{
  "n_layer": 15,
  "d_model": 64,
  "n_head": 4,
  "n_kv_head": 4,
  "head_dim": 32,
  "d_mlp": 320,
  "vocab_size": 8192,
  "activation": "tanh_gelu",
  "norm": "layernorm",
  "norm_place": "pre",
  "norm_eps": 1e-05,
  "positions": "rope",
  "rope_base": 10000.0,
  "rope_fraction": 0.5,
  "qk_norm": true,
  "attn_scale": 0.362,
  "bias": "none",
  "tie_embeddings": false,
  "parallel_block": true,
  "init": "uniform",
  "init_std_qkv": 0.0452,
  "init_std_o": 0.0,
  "init_std_up": 0.0452,
  "init_std_down": 0.0,
  "optimizer": "muon",
  "lr": 0.00616,
  "lr_mult_o": 1.5,
  "beta1": 0.93,
  "lr_head": 0.00847,
  "grad_clip": 1.0,
  "warmup_steps": 0,
  "schedule": "wsd",
  "decay_fraction": 0.395,
  "decay_shape": "sqrt",
  "final_lr_fraction": 0.1,
  "batch_tokens": [16384, 32768, 65536, 131072],
  "seq_len": 512,
  "doc_mask": true,
  "train_tokens": 133600000,
  "steps": 2830,
  "dataset": "wikipedia_en"
}
Each number is 128 + 24 x the weight over its row's rms, rounded and kept within 0 to 255. Layers, rows and columns count from 0. Numbers have three digits each. The size before them is the row's rms in percent of the matrix's.

# layer 8 MLP up, 320x64, rms 0.215, rows 284-319, columns 0-63
018:078123133137183156137114126110167138145135119134075120135146120127125129136117175159125110139096168123162117137114129094153135132133114146088167137100079075142112103120134143164151113147155143
133:128130128116128099128154109140161136137140132102118104167157157141102076121114120123136154108147106145132117096132125140110131063135153148107121108069097133173196125159120129125174132112141134
093:164120142094150125128135133109185152147119108148123151096117112126117103114101112192143145129120110110154162119132153156096162092181131149154138136081077127131100138121143142134118121136158101
093:126155183101134158136160152101166137114118131133128130119163091102137148096130118138121161068164162131139137125149131099114139132122142114119135148159117139129119148073138117120118156066114080
094:173091142116166158165109115156151125117150083126130118113120154116125072125164087152125129129163115127126157114130169127116085123160150131099158121123097111118076150134150139097101150132142115
105:139140112102137138118086158147128133105155136129123094120138114132189082146086151172149143102155114129097105116087189108105152114130123113118118148147115135133106131111108108118106133175109171
047:124130106117162133122106123120152123114132114108119113145159106127143122120151083134158116096168169110118105109142143116121089117148142069185107133157132129122153154125147130063164119180103127
095:158096107128132112138143130125109125113159107132150102110108125130144161154142134122123146152130125119126094136133106138129133168127049186131108117097167176130118134154133152127116075075112098
106:138103111107142111069139108161182110140153173153156151105138171129137101140094148142099132111104135144091142132123150120106149111110112115139166110134078121164134104139110116123139118130174092
084:142125123106166139103139114126106112095141140095138128102107062132186107117105124137123142136141102145143129101158103176107107150140126127129132175099114139148174110115127124143140130114126204
097:150114115148151143101148158168134130128098123103148111097106132078127130162110123147123104141129129119118100129144112156127139111173187125108128104092185145107116098083126153131136139111069147
091:148104140084169123131130107093131136081112136107105080160133147128146137137145146096157152126151101100111140147124171131068148144111167138140118115100135121144132103090117122144123180137084117
084:142111141116146168110115123144149113152148133113127153101177132151082115160139106104122105137113143139099114113160135086125113107149070123107124159068153157139139094129147107099150138139103172
092:127121108093155136073150126083158165111097139166115140133161112107127156116121106109148120126109168082176109133120120134154127127139139138148115079114137144170113126101131161128144121154141073
134:140141116088144117112095100114130096145151104115133153117168150116151108126123077159123167143139105075116103135100133128117094128101096182131151161147146126131160128115151122163145163118123173
095:148147118095142141129124135134094135133155124124133142145133094088135127160170099125119126151098098082154066140145127134133130094119127096115110134104178131174102175121115166135156149118127082
115:141098113117132163117151123163132156097123169143167124194110168149125080147125114106134133118131131097109144099071122118080139116120157132121129129125173094100119145140137165117126121158124150
039:097113090169144143168151149113118147120121171170060120143112125110159129149134146128145114105136162142124088117135135128127091108164107136119144142111167106189129132121151105140147098159120125
126:141088102132112097131192128167139146126135106151099100102136103132154102115141166136125136160104136081108190163128114107116118114135117135098163154144111092133128142145098092118161130120136107
101:135100141134151104106097117141127147112145121113149123119132164116135104140090158120122081127167134132117132115114133139136105176119110104100113150059157148114112174116142146154156151093073163
136:166151121125137110147141147133122138126119117142136129063091101107173135144120151119122139109118179125106119082103152146102165153118122155081110122131137114125106131076168086140149152139164122
100:106112128092201157119180129095115148122136140110100130160150117115143122144088087103138108114170133124145104107140165112136134113151126101132141119127096107145135157103116145058135147146128128
119:126123131112132136095104123171156152129098124162143132148102125130125128137120104109125151127092160151132114112089120175108183165129136115135096161047139169124137091091124117118128126115121151
106:121146163113158108146120153126120166110126153140137117187116139114133103139165156109065133131108159109116100119144130113138126118096125120172121089114153152092098109126159141126167162078131112
088:138148067146116134134128123101133138123090158156063077103151110152157148135135150111169123134066128121118115150113112162129117138110139143126138071145124105138132132143137118133149185124129132
099:129132106090126121142118149110129130123135093108142121151198105150136125131132101164161163146159111094125127138108163097122121094123143148151170136062138129134119093090147146119153114173116143
003:129151162159130161163138145143154132146156125167093155160145150133144126117154184143151124114124136156138143132128149108144130149134155156107193130151119122163138152137114140184154144150173147
124:113100140090120133082186130185163120137152133144131123135149116109144171155109144155121113137143127112112123122112143123118109081125075110143119166113089112104139142153123088103113151162158133
115:166117131162123153158141093116135104135128118146091100122100092066136151212133151115130136093114128120118104112165126131112160137141126116113132120133170112128130094154118146158160117112126100
120:154113120107101157152166146141158156146119141141134116181130113081097133133150086137120125143149108098155147165115173108129104097104129154128114107128151104101111086145100146135162114103177128
104:117104120119155107121138131122147170164184131148106106136111095141117121168122165124082080129107116112152137146139134092140134106101140135139126065088101126151125088113160142134144155140139165
116:155131079113118122146158128164128116144137108185116095150120097096123137126079119131132138119162136129136116143140161136096103108142127105147133174153175140132117169154107160143128077085110120
103:111111154132149113198117156120146144148138138152131104123090127116162108057140108140121103128125109149144147125144159134098124157106090167083122079137153099123122119130130111138120166118148155
117:153121109116189134073129122143139156093143164119112111116152163136106110144125130144110141147180128091127093102131132144089125124146114133106129113106156111187145141094098121146150093095141132
086:135083144110115152130141134164098135132134122092124113145213136165159086109129162099097150156140148107115121108175134138162092102108131101142117144121124119088125152123116115134113108105123112
109:150093149086124150105133121159133095147107114145129130088133108141182164141121085099100127159147114099127087130101126182132123156110126116169134152106094100162120136137154136166094131134140128
# layer 8 MLP down (transposed), 320x64, rms 0.103, rows 284-319, columns 0-63
019:161150157137127100136086134155076141151092150093167114102074122130134132105103108100147139123166121132107132143120144147117165132134125076149112100166166161133141123136153127100128120146088116
137:121110121153100099105112120108150092137171134127124183105150114126111152140109118149145129147115143152116103070119110162176168090115137117144120120180125131119111139107123144149082118156108171
085:098140114173183155131108117102119122107122170167082111138109150143151117129144121107126106135147137116143132149083104130200165132118120131142117116114138105115147133089140106094085117120149159
083:154121130156145073149093133139138069141101142137128186119131092110108152149124152164136149126111089113152109095062127163142139126136137114142119132115138083153112115148128147146140098130118148
100:148115146113120106133126124067147164121151152101150169096133100095142128107116123091101146138109127129107110119102138127182166144158105138188100107124122131112151143116127177139102091148146143
107:106143119141141104142131108122122136168120101168101139122141146071130151118120134072131142114126153140110141155168111122118126127118120150133096155098150190145073100140119129135117144096180093
042:148135150178104119129111134168092096150151102144107104169131141142125112130149130126133141117121142150131139121120097079163127123070080153094183113113142129150160109088122160108118141110138138
094:144125151141134124083145140162083126151133183061119146160141145163095140139108104109156139117126127130149140119089104122161109083126126151111124150163078120119115164128149125094148131127112116
110:139159163124114098158144140133103106164086158150125141119092133139110098122148109141157110084165144144141099107107172122155123102144132133116109131123170070133146137089103122143147158112085146
091:134107115147180128166105105140091109138136168086120125151100125137117149179124139131133152110107096108148192133113107129154112135097155152161068148139098113119129120138125099111149137126139098
099:120107162142125096113112134173138103160166146142158123128143163138088112134157118123155085128128104120123108167149145117129106121124109100152144122098081098138148129127141059100122155146172103
091:121138143139108126105138110129134115172126158116110151128059125151163157149161119167152146106112119144103104128116176091159131110133137120119095186102134152114149138079107140115093119095141128
076:127115132137136144141117141091091169096086106129175115172114155129132120139150126114139158149170136108144156129178079127123126156086110118117088144152078105129101136167119137125119131116106102
085:119117151100132141147078115071095129113125101158157133166096091121092125146150120104154166089145133156133139155136100117130138119144114152141128167154148106117176103147095148152133151112134098
133:105138176101145107104142135101112129118119109171156125115165143098180164132107140159095134111126145128127145158171139124085100133126118136109148167088131120099121081095143119129160138150109096
089:149149179166137103123114139123061153093095115141103151114153123146145135083130134135109114144141095146113119130118118139141111119121134155167130137142140157169121103109131096069169136112141086
117:121149170130120141125108109122110084121123144148088137113110118144104130124112144113104115138174081128167106148152176165154161147083109157139140140143054126161111130137158127125112129115119113
036:124137167127112119112097121150131112133101106049168158096121162125151123119115118132133128155132109115142125179135132151112151136102110117154146121108125166046128113107145141143112168120138144
141:162125129114118066116140134147129175155124088136121130109118131132129140081132159142097133138099160148149177108084114119124140130128140101115104140141140099163122155132079119126103195104144133
098:185108108113129130144098127104135106097132142149093112141138103121114125103128126106133156094124094119189153142136102129123159124164101133127151080185132098119143116154127102111139152166169150
136:138140106132138158119129138110109080127110140112090110142141156126141116159142090140098103151111082169128114173181103134138146139126103145175154123143096112087148095134161099101115129167123140
092:126152149115081154103090102111115113129105148176126130100100144144097112175157171139151110116127099133183122104119094101138122145124168121114097135106114121162131149125149138137099129117174158
117:122123092087114160151152114133148088120150097134123153153147117124128190114098141122141123123144127137137130148088132082123107135146119132159129127143155157154078176168125138127091108075108114
100:143118065131122161130107071144108127142124112128141147114142113130094159140102111170156167089153063143131173126088121128124135136157107117106147111134123114161130150148146130102111137160143140
078:161153128145130162099125113137082131116124117150115172121055096134108122141107111161159156151132155137124146146120134119120133116137169131132098162143109098169136139076113154109108126084098117
095:165167116115120174143102092108136115147137131122099132149102110149131099139183147155121080105092129136115140113131135150108132138125096149113177116122101154106113131147138101157103199113118118
003:154148140125137139120088144129088154125106163078179122109105112140118139119110103142147107151159125102138089148144136147142162132156120080161086144134159141099105096138173136118125103133088120
129:123073104120145117137133087105119136122100106121164140166115126073131131059149129119070150152155101177131153119136134146114165132123128122145122133147148144109120136172132130114161159124122112
113:137139127149117134145141098107144140148130110130133139095128108100095165116132173114183123123127120130152084116118123157135140134131136110152160110140192090085063109124100103164139124109163122
116:137144184125109113163096089093103116080169093119143161086118165140136120151111120123133129113157138151135154120124097118092114106166102085137159093143117148164124132152141142136124129119140157
095:097108104135079149140100120134126109126093113122134127124148122122131095121145139169149189127125133160109144098124095156121088159140092123133125182178191149129143145135117123095132143129112108
108:123126104157130122113147133113137168118133110091149112172133138125144154086080111101131124147124129168084161146157083122117160143125081156156162105133133095066155130127126136106148132140117127
113:139140147075118142100083143125125125127143165119135143118152110137121126140134134144157129128120113090140138153083089079128164134121108112201132196127112138140118104117146108134140091093134143
116:080142130175148129162110150095161095137129165118086144093151159089097136086157151103132098110121140118146117125126124123136132126120129162139148120119102137111121139182170133161127119130116076
096:122134167154129182141163113145100160115112181124120154116115107139136147093094163150175125083076125107131124124115109151135099125127150137149095111122085143103133151120112138165106095139127119
109:062161139115127143160081136110140120144141117119113123108163152145102147089150083129123094065106127138126142132137126105118120122152154149120156137146109138120154105180111115143166146105164114